config.yaml
num_hidden_layers: 14
hidden_size: 640
num_attention_heads: 15
num_key_value_heads: 15
head_dim: 64
intermediate_size: 2560
vocab_size: 16384
hidden_act: "tanh_gelu"
norm: "layernorm"
norm_place: "pre"
norm_eps: 1e-05
positions: "learned"
qk_norm: false
attn_scale: 0.125
bias: "all"
tie_word_embeddings: true
parallel_block: false
init: "trunc"
init_std_qkv: 0.021
init_std_o: 0.0261
init_std_up: 0.0301
init_std_down: 0.0301
optimizer: "adam_hyperball"
learning_rate: 0.00589
beta1: 0.9
weight_decay: 0.0
lr_head: 0.00381
max_grad_norm: 0.5
warmup_steps: 200
schedule: "wsd"
decay_fraction: 1.0
decay_shape: "linear"
final_lr_fraction: 0.05
batch_tokens: 131072
max_seq_len: 1024
doc_mask: true
train_tokens: 726100000
max_steps: 5540
dataset: "wikipedia_en"
Each number is 50 + 12 x the weight over its row's rms, rounded and kept within 0 to 99. Layers, rows and columns count from 0. The size before them is the row's rms in percent of the matrix's.

# layer 5 MLP down (transposed), 2560x640, rms 0.0301, rows 1212-1233, columns 0-159
093:42 58 43 41 56 29 48 46 36 52 41 43 42 55 44 64 54 51 39 43 81 28 50 38 81 59 67 57 45 57 42 65 49 48 31 43 58 56 55 49 44 45 47 50 45 54 62 41 29 25 29 39 53 57 51 53 46 64 50 66 42 43 56 54 16 41 47 54 52 41 36 37 28 51 65 58 35 47 35 58 51 73 49 41 43 29 53 38 36 53 48 70 50 61 46 36 35 35 71 46 64 76 54 41 60 51 44 56 44 26 42 50 61 54 52 39 53 46 63 21 64 52 36 51 48 63 60 35 45 36 42 35 63 54 32 54 65 56 57 54 45 47 29 41 44 60 42 50 52 52 28 33 78 61 69 37 47 53 72 57
098:71 40 64 44 67 62 55 56 52 24 48 41 31 32 63 35 53 67 44 57 45 49 54 56 51 64 43 68 43 45 62 43 53 49 69 29 61 49 57 47 45 38 19 68 78 44 53 52 54 34 67 51 44 45 49 51 32 46 35 47 46 64 57 67 64 45 44 50 46 63 25 53 21 52 39 46 57 30 45 63 61 57 53 56 53 64 34 58 35 53 46 45 25 44 51 62 46 39 51 57 48 17 44 68 37 57 49 64 64 36 42 48 60 63 44 32 41 53 63 62 46 57 53 39 41 48 54 56 54 49 37 63 54 47 73 50 52 60 62 33 47 39 41 37 57 70 42 70 73 47 74 68 62 77 45 54 86 31 51 74
100:48 41 35 51 49 48 34 45 61 45 64 50 58 60 60 63 47 56 50 45 60 46 50 46 43 56 42 57 51 36 42 39 55 56 40 35 59 54 26 38 31 43 46 48 40 64 48 74 37 51 75 47 61 20 39 57 42 54 69 43 62 59 44 41 39 52 81 49 36 34 53 71 40 57 50 48 46 45 42 40 59 64 62 43 62 59 47 55 55 36 51 41 39 48 62 56 42 59 36 56 58 40 34 55 46 37 65 50 60 43 53 60 43 77 46 63 56 55 59 35 44 49 58 27 39 56 59 67 44 44 51 34 54 69 45 44 40 46 49 40 36 14 42 66 57 46 58 44 57 57 50 54 35 64 55 44 36 32 42 81
091:63 62 33 47 75 64 48 48 56 45 51 55 55 66 46 46 58 47 69 40 50 42 40 59 58 51 36 27 45 63 46 59 52 34 56 68 66 73 42 67 39 56 50 60 82 47 63 48 49 50 59 29 50 41 51 42 69 44 49 45 36 44 65 55 53 54 41 50 49 61 38 55 40 56 45 86 42 39 29 65 57 58 67 42 48 59 51 34 48 65 45 46 26 61 42 36 36 51 46 56 25 60 44 36 25 43 45 50 47 58 62 72 44 34 44 51 53 55 40 24 56 63 63 72 51 50 41 41 64 65 58 35 31 45 49 69 43 42 46 51 68 45 67 50 46 63 43 36 52 40 53 32 53 55 25 70 69 48 62 43
099:54 51 33 45 45 49 52 45 50 40 48 52 67 78 67 56 66 63 53 66 59 72 46 43 51 18 48 29 33 53 51 58 52 41 63 55 68 71 40 57 70 50 42 46 67 41 59 33 47 53 55 43 63 58 50 44 43 14 22 69 38 29 42 35 48 60 27 44 41 44 48 55 38 57 50 54 56 51 78 51 51 55 56 39 43 53 53 53 46 55 44 31 60 54 34 32 30 31 52 18 53 36 37 45 39 38 56 63 44 52 39 45 39 50 39 40 34 34 39 51 46 62 62 39 50 65 47 58 45 45 48 57 25 65 52 50 52 56 52 53 47 47 53 70 43 57 47 72 42 53 83 64 49 56 65 49 49 55 61 42
093:41 30 54 57 49 50 59 55 54 21 63 52 49 57 57 55 54 55 55 38 69 57 61 47 57 55 48 38 43 61 53 64 66 69 58 56 60 45 38 61 50 42 55 40 61 32 54 29 48 47 59 36 52 36 68 65 52 42 73 55 52 21 52 48 61 38 63 58 39 63 31 50 65 50 35 52 37 38 40 43 50 38 34 47 63 50 38 45 55 57 37 35 40 52 52 41 56 29 54 30 74 41 41 61 55 54 57 68 59 49 34 44 47 53 43 58 46 47 53 56 45 59 70 56 35 47 48 59 74 62 43 63 49 61 65 62 70 35 42 29 54 46 52 33 24 35 33 86 45 40 59 37 63 43 53 56 50 57 42 49
098:34 43 38 50 46 41 49 49 48 68 56 51 47 64 44 34 49 36 41 57 61 64 55 64 43 54 38 49 43 47 45 24 59 38 50 31 73 30 58 65 65 58 59 55 72 45 75 57 71 59 51 25 46 39 42 35 45 36 24 36 57 48 36 43 46 61 42 79 45 65 57 76 52 47 69 64 53 45 66 58 61 28 26 67 62 55 45 74 61 27 46 45 59 46 38 41 59 51 40 33 40 66 29 60 50 46 65 48 63 60 58 64 61 49 37 51 46 45 57 46 52 37 43 29 38 35 52 56 46 60 56 54 57 60 52 49 51 40 42 43 37 49 56 22 38 64 34 29 37 52 55 62 54 45 66 60 45 39 45 33
102:56 60 62 30 68 56 60 46 59 34 34 26 58 32 45 34 53 58 53 15 48 63 67 53 46 44 30 70 64 59 50 37 52 68 47 59 58 43 57 29 51 51 60 50 49 62 52 56 38 44 60 55 51 36 42 52 53 65 57 48 23 45 55 41 60 41 36 50 58 33 39 57 35 55 50 48 44 44 39 56 57 68 70 56 54 36 42 70 37 46 54 54 55 31 53 62 62 52 54 52 56 39 51 41 62 31 65 58 78 47 61 59 61 42 46 70 45 36 63 49 30 48 66 62 70 61 53 50 42 48 33 58 53 71 43 33 56 44 40 36 45 51 54 37 50 47 64 31 40 40 39 59 41 72 52 51 58 09 61 52
111:46 45 29 52 35 40 46 56 67 41 63 47 36 42 38 81 67 50 42 43 54 48 41 65 57 52 51 63 40 25 25 53 56 45 36 63 44 38 26 43 49 66 43 50 41 28 60 23 46 26 55 49 27 42 50 56 59 80 47 51 59 47 46 63 45 58 39 60 35 50 51 30 37 44 45 63 61 32 43 66 49 59 62 63 54 55 47 34 61 42 59 47 57 50 36 57 40 47 54 36 61 69 45 68 50 62 65 61 31 61 39 46 39 37 37 59 27 52 50 68 53 61 34 43 30 50 51 64 43 65 57 58 49 49 51 70 64 79 51 67 54 60 37 55 36 63 39 53 35 43 62 53 58 36 52 42 38 57 55 76
099:61 28 55 53 61 59 35 35 34 51 54 79 57 55 69 63 46 76 49 42 63 63 31 46 62 51 52 54 44 59 38 44 62 51 66 63 39 72 73 54 58 61 37 57 43 41 31 19 59 48 30 45 56 31 49 40 56 47 67 50 45 57 48 41 58 46 47 69 42 39 45 55 56 68 51 47 68 51 49 51 44 45 80 32 73 42 48 44 34 61 41 42 52 29 48 59 54 68 44 40 69 64 36 41 53 53 43 66 36 37 55 72 62 44 28 47 51 31 20 42 67 49 54 58 30 74 46 46 38 40 43 47 37 48 82 46 63 33 32 46 32 64 42 48 59 38 37 63 66 63 29 57 39 52 38 46 55 40 57 22
099:41 62 44 39 58 57 51 59 60 40 49 54 57 62 51 59 46 43 41 60 53 40 47 62 44 48 47 37 51 62 65 63 48 63 45 42 56 37 50 70 75 44 69 55 29 37 33 25 62 47 55 53 79 47 24 35 51 64 57 63 57 49 57 64 43 53 62 49 52 40 62 57 46 43 43 49 69 42 48 44 44 47 25 43 42 40 38 35 53 56 62 38 33 47 59 60 52 47 81 53 66 36 62 53 54 77 18 39 46 71 40 36 35 52 55 31 44 60 57 41 44 40 38 69 56 63 43 29 34 58 41 53 46 75 32 43 57 35 54 62 65 38 47 49 32 60 36 26 37 60 62 31 66 47 42 34 71 47 42 59
101:69 27 39 54 61 60 66 26 37 58 70 51 49 76 57 48 65 62 44 54 58 55 37 52 56 52 37 51 47 43 61 55 23 36 27 21 55 50 14 36 30 33 57 55 56 56 67 40 49 07 40 46 56 52 62 62 57 35 62 42 75 57 63 31 57 49 54 36 64 30 27 46 45 31 68 34 55 57 55 47 45 49 66 62 40 52 58 33 59 65 46 65 50 57 31 46 52 41 38 42 45 49 56 71 37 68 52 59 50 70 54 39 07 68 50 36 35 49 57 50 63 71 51 42 22 60 41 28 36 62 39 50 60 37 52 36 40 48 53 57 70 43 40 36 69 54 60 34 59 62 31 55 55 53 37 65 66 56 52 40
098:47 51 39 54 50 59 42 52 64 27 49 57 68 48 50 56 49 35 54 55 43 45 51 41 44 59 49 74 69 70 58 39 45 64 70 52 68 42 46 67 53 51 37 43 62 44 56 41 54 72 74 32 49 44 35 46 63 54 72 50 44 51 31 53 25 44 32 73 48 36 46 53 54 52 44 51 35 70 41 62 52 43 39 54 36 71 71 58 42 66 28 39 50 53 40 55 51 35 43 48 44 55 57 50 37 44 65 62 53 38 41 42 53 74 43 50 58 29 49 52 58 51 42 52 40 66 61 66 46 46 65 53 58 53 60 46 48 51 70 37 47 30 34 60 44 56 23 51 32 38 55 59 45 64 49 49 40 43 21 60
096:59 54 38 34 50 47 58 32 65 56 54 64 44 31 48 83 50 79 62 35 44 38 35 67 37 46 65 55 52 68 38 64 56 67 34 64 49 49 55 69 75 64 41 45 31 37 40 30 36 67 67 57 41 31 49 71 47 40 41 72 34 74 45 53 36 42 63 51 50 67 54 46 47 52 50 63 57 63 53 42 40 66 32 56 46 39 46 70 45 45 50 27 64 32 40 47 45 37 42 45 45 47 45 67 47 49 44 51 58 42 58 44 43 54 36 46 55 51 73 51 50 50 44 59 48 46 49 44 56 39 53 56 39 69 36 59 51 68 45 64 53 60 69 31 50 40 53 72 33 48 54 83 40 35 43 30 49 45 32 46
100:61 70 61 65 69 52 39 34 51 52 47 52 40 48 53 26 40 43 57 45 45 61 41 58 41 50 34 42 75 34 54 28 41 56 60 25 40 48 61 53 44 52 38 58 64 51 54 52 62 29 41 47 29 47 62 57 48 66 24 44 54 53 46 53 72 49 32 64 52 30 20 39 53 68 34 54 71 62 43 55 48 35 46 45 25 59 62 58 54 56 79 36 52 43 43 47 37 51 44 46 61 47 69 37 20 66 64 50 31 62 45 46 37 46 67 35 47 24 46 55 49 35 43 56 46 41 69 56 45 25 53 54 51 81 42 41 55 33 40 74 42 37 58 52 39 60 53 66 71 56 45 65 60 50 60 49 48 20 58 45
113:49 47 45 39 47 67 61 47 68 69 18 40 46 60 44 75 43 45 40 47 57 38 47 61 64 44 25 69 46 52 52 62 52 68 45 38 53 45 51 60 59 39 51 48 55 49 52 38 40 51 51 61 30 36 41 63 41 49 47 62 58 51 49 51 77 43 41 62 48 37 48 39 43 33 43 47 48 38 44 62 43 61 17 34 27 45 52 71 58 68 44 66 73 56 63 48 34 55 56 44 50 50 52 54 49 55 35 71 57 46 49 46 48 51 41 49 56 50 54 37 56 56 39 36 48 66 50 58 56 52 67 42 39 61 55 68 56 40 36 44 62 53 32 43 54 67 56 74 31 52 26 40 58 52 63 54 41 65 56 66
092:47 56 62 53 52 59 35 51 45 54 48 51 47 38 62 33 46 51 43 42 55 42 38 38 41 39 48 55 67 47 63 55 60 53 45 74 58 44 63 80 53 49 52 61 40 36 34 61 68 64 59 44 24 46 63 56 63 43 55 55 32 41 56 70 62 52 61 49 58 61 56 46 41 48 29 43 44 40 71 42 40 70 29 53 25 28 57 65 49 55 52 59 51 54 40 43 38 47 48 39 58 45 45 43 35 54 45 54 55 33 58 68 56 50 37 23 46 42 51 35 45 50 44 30 52 59 25 28 31 34 47 59 23 65 50 37 58 48 51 52 26 35 34 58 70 59 52 73 55 46 56 62 75 59 45 39 42 39 56 56
107:46 64 40 76 52 64 44 46 45 34 55 41 43 67 40 56 81 60 46 52 41 52 61 55 54 42 58 55 56 84 35 48 50 57 47 46 60 50 35 48 48 30 47 37 40 35 53 42 42 43 62 54 43 47 40 55 59 72 57 62 34 46 65 52 72 62 70 40 54 61 35 64 63 63 67 61 26 49 58 31 55 58 39 54 43 32 48 60 21 25 40 59 63 37 46 40 73 46 58 66 34 62 35 69 54 67 54 42 40 29 50 49 66 54 59 58 43 47 57 61 65 37 44 29 51 49 54 46 68 65 56 32 60 43 56 34 69 46 49 52 54 36 20 38 74 37 88 49 61 44 44 80 44 54 52 59 73 65 69 52
112:51 64 56 39 46 48 43 66 61 71 48 44 58 44 57 32 62 50 47 57 47 54 32 37 32 54 51 27 51 57 50 58 58 74 46 59 50 56 41 53 56 54 57 43 25 33 06 32 58 48 57 36 56 34 60 57 36 20 53 44 62 35 51 51 56 52 60 77 67 52 20 42 46 36 58 70 81 48 70 52 26 62 44 62 72 65 57 36 49 35 48 51 64 38 67 31 66 35 56 42 50 47 48 50 53 58 48 48 71 54 61 33 51 47 53 53 81 56 47 65 48 44 49 59 43 54 69 68 45 43 40 55 59 46 52 60 61 25 45 59 59 56 66 67 43 53 82 41 65 44 37 56 52 51 54 54 60 52 71 46
106:56 37 37 67 68 57 47 52 36 59 72 27 32 28 46 56 56 58 60 30 41 41 74 57 58 45 71 55 45 47 46 45 51 61 39 38 43 42 62 63 51 36 25 57 42 45 55 12 59 45 63 41 61 34 70 70 61 55 69 47 59 52 45 84 45 52 43 50 54 45 57 52 48 54 47 31 34 48 51 66 61 75 50 44 37 47 51 52 74 49 53 49 54 61 59 57 42 45 47 50 50 66 43 54 47 61 44 68 56 50 60 59 37 53 31 60 63 65 46 25 53 39 46 66 58 62 35 41 55 62 46 76 64 37 55 28 53 63 54 61 70 57 52 46 49 47 46 19 51 54 66 64 42 31 41 48 46 63 68 35
103:21 63 62 49 51 40 91 49 47 51 31 78 44 51 19 35 53 48 36 55 59 44 53 46 51 41 47 45 36 52 58 71 61 53 50 48 65 47 45 59 34 56 54 50 57 50 36 43 54 45 63 66 59 50 53 53 70 54 74 77 51 68 42 38 55 46 76 43 44 55 55 45 51 46 36 59 68 48 54 45 50 62 34 36 57 51 42 51 38 42 53 47 52 59 53 57 63 54 36 45 56 48 66 59 43 59 63 50 57 26 51 54 73 35 45 48 76 35 56 34 53 48 34 60 49 46 40 53 57 55 64 42 53 38 52 37 37 56 83 41 68 24 31 85 57 68 39 61 53 62 47 44 37 42 52 61 69 77 62 65
097:51 51 55 53 44 65 25 56 55 43 61 37 50 26 39 70 46 44 50 51 50 17 54 42 52 45 59 57 57 54 67 33 32 18 44 46 46 66 73 72 65 23 13 53 44 58 64 66 27 54 50 58 52 60 73 47 62 45 64 58 31 36 17 40 51 52 46 57 54 50 66 45 50 41 43 66 36 49 53 57 69 54 65 49 67 51 38 55 48 56 50 79 56 63 59 59 26 47 65 48 55 37 12 46 47 44 47 30 52 35 50 48 73 53 52 62 66 41 53 43 30 46 51 38 45 59 39 43 45 42 34 45 67 41 34 36 42 46 47 36 60 39 38 59 62 49 59 36 57 54 43 56 56 53 42 44 43 72 54 64
# layer 5 MLP up, 2560x640, rms 0.0301, rows 1213-1234, columns 0-159
104:34 56 39 56 42 60 62 35 42 41 31 26 52 39 54 43 44 54 66 51 65 48 42 52 49 44 42 51 29 64 35 39 40 49 37 68 51 35 60 76 33 48 40 58 54 54 55 48 46 42 21 44 65 50 36 47 54 47 61 39 60 49 49 58 52 49 31 49 31 43 56 45 70 68 43 38 51 57 47 65 79 41 33 34 39 40 31 69 50 69 67 43 60 54 43 43 69 58 41 46 47 62 46 55 40 48 41 37 60 68 60 66 42 25 46 55 47 67 65 42 48 34 51 30 49 49 58 54 52 56 56 52 62 74 25 50 47 39 42 55 35 50 65 40 65 68 44 42 31 49 56 42 37 48 59 48 46 39 56 32
101:27 44 32 46 51 56 74 64 39 32 44 47 56 46 61 45 67 44 53 48 32 43 66 62 52 56 39 52 45 65 50 33 67 55 51 51 43 46 37 53 45 59 60 43 40 31 62 60 45 70 45 57 47 53 58 61 42 49 72 42 23 50 47 62 59 37 61 32 49 53 41 55 33 44 57 58 49 58 46 58 52 25 44 44 48 61 54 45 56 40 43 24 43 52 40 49 55 49 27 39 59 47 53 39 53 70 54 54 52 53 51 50 61 35 43 58 51 55 70 76 65 23 45 58 60 65 65 68 43 32 32 67 42 65 52 52 46 41 49 60 42 46 50 61 48 52 50 51 16 49 47 58 58 44 56 56 52 61 66 56
088:33 55 35 63 46 62 55 35 51 33 43 32 51 58 39 52 40 57 61 53 52 61 50 55 50 56 49 64 46 62 49 26 41 63 36 51 34 61 27 58 54 26 40 67 35 53 49 47 33 59 57 49 60 53 35 55 46 54 36 41 65 66 32 57 71 38 33 37 28 14 50 32 40 52 37 47 52 41 37 49 59 47 59 35 46 35 56 75 53 51 70 50 38 71 49 47 50 60 54 62 57 21 55 59 36 60 45 52 55 50 54 52 40 59 49 33 56 50 50 61 29 41 45 47 51 31 51 35 26 38 61 26 47 48 38 24 57 67 36 70 70 66 67 56 24 58 93 30 53 44 47 33 53 58 66 35 53 39 41 46
097:42 45 71 55 36 57 39 61 41 64 63 40 55 53 62 72 52 73 39 59 55 48 54 32 48 70 43 77 36 54 42 35 72 49 58 48 39 53 37 58 72 58 48 53 59 59 37 46 49 49 62 57 39 52 53 46 49 38 16 37 56 49 53 35 48 62 53 29 57 39 70 55 54 49 40 42 72 65 23 54 49 64 35 52 61 38 76 47 52 57 27 78 70 32 39 65 51 43 41 30 31 40 62 45 49 49 47 41 49 29 54 54 53 26 48 70 61 47 57 56 45 27 44 50 67 65 78 45 68 55 55 32 64 51 52 50 80 48 37 68 48 47 25 39 69 49 48 46 56 64 70 26 31 37 33 62 65 48 53 28
089:42 30 36 60 37 58 47 66 77 49 51 47 54 48 42 37 49 62 75 69 33 46 56 21 66 65 59 50 77 61 20 55 50 61 13 54 50 63 49 69 51 39 41 41 47 56 35 59 36 76 54 46 48 58 66 57 51 60 33 53 49 64 58 51 53 51 38 50 60 56 59 47 42 81 83 59 56 58 68 48 55 49 62 33 60 22 53 51 54 54 43 66 49 43 79 56 66 38 57 52 56 49 44 33 64 35 33 22 29 50 52 60 45 30 56 61 50 65 40 38 43 60 41 40 44 55 58 64 47 17 32 36 48 39 67 45 30 45 73 53 28 47 47 53 63 37 67 38 45 32 59 62 29 37 48 77 53 54 59 69
102:39 49 62 67 43 40 32 44 54 58 44 41 41 56 61 21 42 29 48 49 31 75 49 14 25 58 39 57 64 44 51 45 46 45 42 72 29 57 61 52 32 36 71 60 66 43 47 32 38 56 38 61 40 51 36 47 57 53 47 35 51 42 50 51 50 53 57 55 32 43 40 44 69 60 38 49 58 69 54 47 66 43 49 34 31 33 51 56 43 46 35 61 25 53 39 41 41 54 44 49 47 56 58 40 57 46 27 52 54 52 38 47 47 49 42 65 34 56 48 42 35 46 71 49 63 30 72 46 58 49 74 50 63 43 55 37 40 40 46 54 40 60 31 29 42 41 43 71 18 46 44 64 50 50 23 63 79 51 72 55
106:48 50 45 53 43 60 62 52 39 46 41 43 70 63 42 40 47 62 60 60 40 38 38 67 56 71 28 43 41 55 41 49 32 62 37 61 57 32 54 64 41 21 38 45 29 57 35 64 37 16 59 67 58 45 44 41 55 54 58 37 56 37 64 45 73 52 50 35 29 46 56 47 40 62 54 53 58 50 46 51 59 37 41 56 36 44 36 56 74 46 41 66 64 43 39 38 46 67 54 33 39 38 29 69 59 52 41 41 38 65 54 54 58 47 45 61 44 54 71 52 69 64 33 39 42 42 40 27 63 62 49 47 35 40 45 41 34 59 19 35 49 42 45 75 58 46 71 58 57 36 37 35 39 55 52 66 58 60 53 29
108:52 41 50 63 33 70 73 53 49 55 32 45 53 56 61 59 52 44 49 46 42 44 70 57 55 45 44 50 67 33 55 41 57 42 63 50 54 53 51 52 56 38 43 54 47 37 59 45 44 29 42 63 57 47 36 60 47 54 66 46 46 48 54 56 47 39 51 65 52 26 48 56 54 34 61 25 64 58 33 48 47 67 53 67 23 60 50 51 44 60 64 24 48 53 30 34 61 54 39 59 48 44 63 42 37 89 54 36 45 52 41 51 51 39 58 39 34 60 43 72 46 60 36 53 50 63 42 51 47 59 64 66 58 52 68 66 69 51 60 49 35 57 30 50 61 42 82 68 56 58 37 35 60 67 42 55 67 69 43 43
094:53 53 44 52 26 58 36 72 29 34 18 36 56 68 75 38 57 58 60 44 40 65 67 64 36 52 47 42 59 41 43 38 51 55 42 50 18 35 35 41 63 55 62 30 52 56 51 27 45 64 42 70 71 60 62 45 68 45 63 44 63 36 60 78 57 59 43 39 43 43 53 49 59 60 40 55 60 52 59 84 33 38 58 37 59 43 72 74 62 48 51 40 60 56 32 52 51 51 60 58 59 22 47 52 56 57 47 42 34 65 27 61 37 69 64 49 41 53 51 49 48 56 38 57 26 45 57 46 42 67 47 47 70 42 37 29 44 49 42 47 52 44 49 48 52 54 68 48 37 35 54 43 45 54 46 66 76 58 52 64
101:25 73 54 54 42 54 63 67 56 56 27 21 63 63 71 53 33 58 45 53 23 83 66 46 50 46 58 34 49 55 39 62 53 75 35 51 50 37 39 45 61 44 35 50 51 41 29 54 41 64 50 53 56 43 34 47 44 29 58 46 50 39 29 46 65 62 57 45 60 55 47 49 59 50 61 46 50 38 53 47 45 41 58 65 32 27 47 47 54 26 43 54 62 71 65 52 49 66 53 36 57 38 39 61 62 41 50 47 46 19 45 62 67 48 48 62 32 38 71 34 47 55 24 43 43 56 54 71 76 46 54 42 49 41 56 50 59 41 48 68 40 39 55 80 58 64 28 48 52 38 53 25 46 47 52 65 18 62 67 63
107:47 47 64 55 55 51 37 64 46 41 38 46 42 47 62 62 40 70 55 41 48 71 60 35 51 59 23 51 26 56 33 46 59 32 57 76 36 34 65 51 50 58 47 28 44 63 18 62 34 76 53 49 70 28 45 52 77 50 49 39 48 31 49 61 49 65 53 72 41 56 43 46 63 68 29 36 58 56 41 43 38 57 66 49 57 58 39 61 37 52 56 60 49 42 31 49 58 79 47 36 49 45 37 45 49 75 52 54 36 60 50 53 69 40 44 42 38 51 59 33 56 49 54 60 45 44 55 67 65 68 26 45 52 64 28 29 37 48 56 36 24 64 48 41 50 48 45 37 59 35 44 54 54 52 48 39 54 63 53 55
097:43 31 48 58 45 51 76 42 45 67 46 58 45 36 30 58 54 34 69 49 52 40 66 66 34 53 37 33 58 60 42 42 41 47 58 44 37 62 38 44 57 66 26 41 59 62 57 69 50 38 56 45 50 58 40 53 50 65 51 34 74 60 73 44 76 43 28 38 33 56 59 46 48 38 46 20 56 54 30 64 60 47 67 37 57 39 36 80 45 47 58 66 45 72 50 38 31 50 27 58 58 51 61 53 51 60 32 62 55 76 46 53 21 51 44 45 56 53 46 64 57 49 49 60 43 50 58 43 31 45 40 57 37 32 60 49 79 62 50 55 25 42 68 43 47 63 61 44 60 68 47 40 43 36 47 51 75 41 41 34
102:46 41 41 55 58 53 65 67 49 41 56 38 48 46 55 69 60 39 44 56 57 77 66 65 54 61 44 63 47 43 51 48 80 40 41 51 46 67 66 65 52 31 79 51 47 37 28 35 51 50 44 54 43 55 43 33 65 67 54 52 34 51 49 54 51 67 49 47 34 19 40 55 45 40 46 37 41 65 32 58 61 46 45 42 62 58 63 49 60 51 59 67 68 64 40 35 51 57 51 21 57 59 35 58 34 51 52 54 43 56 50 58 55 61 46 52 55 56 57 55 58 35 56 58 64 57 57 53 40 54 53 48 42 47 35 55 82 56 43 59 54 57 33 48 52 58 69 55 29 73 55 42 47 35 44 46 55 53 46 63
100:50 28 28 48 45 56 70 35 68 24 36 79 47 36 50 46 53 40 78 48 40 44 69 57 45 49 36 45 38 74 60 41 46 19 53 51 50 69 47 45 37 39 50 60 56 42 39 51 46 47 73 54 76 66 52 37 29 72 65 39 57 42 50 48 40 63 67 15 38 58 58 42 68 43 33 60 44 58 43 36 58 71 55 56 50 44 34 54 36 57 45 65 67 47 49 40 65 66 71 49 66 46 34 50 45 46 47 53 64 59 54 44 38 34 49 53 61 72 58 67 52 56 41 53 45 65 40 45 36 36 49 28 58 33 31 31 57 48 45 65 36 54 38 42 56 55 70 57 28 54 52 46 61 44 54 61 53 66 38 36
109:56 59 58 54 56 48 46 35 57 44 69 58 57 58 52 11 58 40 36 53 52 49 72 39 27 65 60 43 70 55 51 32 48 60 21 63 45 39 35 50 39 49 47 44 64 39 82 60 37 47 29 49 42 46 60 35 42 40 52 46 28 36 52 58 46 55 43 47 50 31 45 37 56 47 69 55 55 50 42 41 54 63 43 67 88 61 77 44 52 27 48 58 67 51 30 71 70 34 52 60 65 73 57 45 60 44 62 55 38 78 71 41 42 42 53 55 62 55 65 73 38 41 55 42 60 37 66 64 32 48 42 59 63 37 37 22 62 62 46 85 52 54 63 71 56 56 62 45 56 40 63 50 57 29 41 56 54 50 41 47
100:31 28 36 57 32 57 36 33 38 52 45 54 50 28 46 60 47 42 51 23 50 66 47 50 63 67 51 75 70 68 51 55 49 53 34 36 48 53 50 78 47 27 74 79 65 56 59 58 47 49 68 64 37 72 46 51 37 53 44 42 38 61 52 43 44 39 63 70 47 58 30 37 48 56 52 46 46 63 55 64 54 69 33 54 50 39 49 63 64 51 58 70 38 55 45 38 52 35 41 39 50 52 50 55 58 55 53 80 49 37 45 40 55 57 55 49 57 54 59 59 57 45 73 50 54 56 44 37 46 59 43 39 44 31 64 51 51 52 43 49 51 74 58 49 49 75 44 47 29 37 46 51 42 49 87 70 56 60 62 48
108:42 46 58 64 33 67 49 30 70 48 52 63 55 37 30 28 56 55 43 36 27 58 41 54 55 47 20 37 51 51 40 22 66 28 62 58 46 34 53 57 50 46 47 48 37 43 55 32 30 45 40 62 49 63 32 48 45 43 60 32 66 47 56 46 56 59 26 54 48 19 59 62 67 57 45 49 44 36 38 47 51 79 58 69 57 55 52 59 36 67 43 54 42 68 44 29 51 55 27 51 53 47 63 45 47 61 41 46 55 49 44 61 40 43 56 67 39 45 48 40 47 44 69 39 55 51 64 61 53 37 63 53 62 42 43 33 51 61 56 40 42 57 33 45 54 39 58 42 36 62 54 56 62 54 47 78 77 61 64 33
107:48 58 38 73 33 40 34 44 48 33 43 44 68 59 50 45 67 41 45 39 63 32 55 61 60 48 47 40 60 62 34 20 41 26 67 71 50 54 44 48 56 67 60 38 51 60 38 69 53 27 36 79 46 44 50 61 53 53 55 48 70 39 66 52 68 64 62 30 33 59 42 49 38 40 55 58 49 58 44 49 47 66 51 52 34 50 27 78 41 52 45 64 58 60 46 45 48 12 46 31 62 78 55 36 50 38 47 59 51 35 54 37 37 33 56 57 34 83 31 53 58 53 52 25 47 54 40 51 36 52 50 65 66 79 48 44 52 31 50 70 32 60 56 49 43 45 42 49 58 53 64 54 54 66 54 33 50 68 44 60
108:39 47 56 50 37 59 50 38 43 40 52 66 55 43 45 21 59 61 25 59 38 47 54 65 34 53 24 59 56 36 56 70 50 35 81 48 41 46 60 37 59 34 47 44 47 41 57 29 31 39 49 60 52 70 33 37 56 62 46 41 39 37 80 55 59 45 51 56 45 50 42 67 56 56 44 46 42 73 45 55 40 39 44 42 51 45 56 61 50 57 40 77 43 69 45 56 52 37 36 49 39 69 48 52 27 49 34 49 54 32 47 50 37 27 59 53 56 43 45 51 51 60 36 39 48 43 84 61 48 25 37 58 55 52 31 48 55 38 46 48 47 48 42 43 53 52 67 64 32 79 62 60 66 24 54 58 57 51 52 24
103:47 72 37 62 58 52 51 64 65 53 53 31 55 56 68 65 48 64 50 29 36 53 64 52 36 54 50 57 54 47 41 56 60 68 47 38 43 49 53 62 64 33 62 66 45 57 51 45 39 37 53 71 64 63 38 55 57 66 47 31 52 56 50 33 48 57 55 61 28 31 35 56 42 64 33 34 66 54 40 51 58 56 60 50 46 32 61 52 59 61 43 54 52 72 39 44 51 42 43 56 37 72 53 59 41 59 54 50 79 35 59 58 47 61 46 31 50 46 68 56 48 41 54 42 59 63 60 40 42 53 53 51 50 35 58 37 48 53 32 54 50 64 52 51 20 52 62 41 66 40 42 51 55 50 42 49 64 40 43 32
093:40 58 53 59 27 42 61 60 39 57 32 43 66 43 70 64 73 14 61 39 61 63 56 70 52 42 46 44 59 51 35 63 50 51 33 64 53 61 48 41 34 22 59 61 60 64 26 17 33 62 39 42 36 61 31 37 35 47 36 47 60 59 63 70 71 53 42 49 33 40 39 43 43 48 56 37 45 63 34 51 48 28 61 51 53 48 51 49 37 56 58 49 59 31 62 30 67 63 18 55 39 50 38 59 27 50 49 40 54 66 45 58 15 48 51 62 64 60 37 45 55 42 62 68 58 36 52 46 63 54 49 49 43 41 31 47 56 36 38 61 40 54 66 74 48 53 50 39 44 65 43 44 56 43 58 52 40 49 48 45
099:58 40 49 56 40 51 43 46 35 44 52 65 58 39 29 26 30 55 34 32 30 47 43 36 41 47 38 49 29 41 47 47 27 32 39 63 43 44 49 71 54 28 69 50 55 59 45 28 43 41 42 66 57 47 49 57 50 53 62 50 58 61 41 45 44 46 54 78 49 58 59 49 75 46 60 46 64 45 78 51 58 52 51 57 49 44 64 64 45 67 37 43 40 71 31 38 50 45 53 17 43 52 46 47 41 47 52 51 44 56 45 53 48 43 81 65 38 88 37 70 63 43 50 39 47 62 71 63 29 39 61 70 58 54 59 37 49 58 55 40 58 68 49 36 53 48 51 47 55 61 68 55 43 47 53 86 49 68 37 50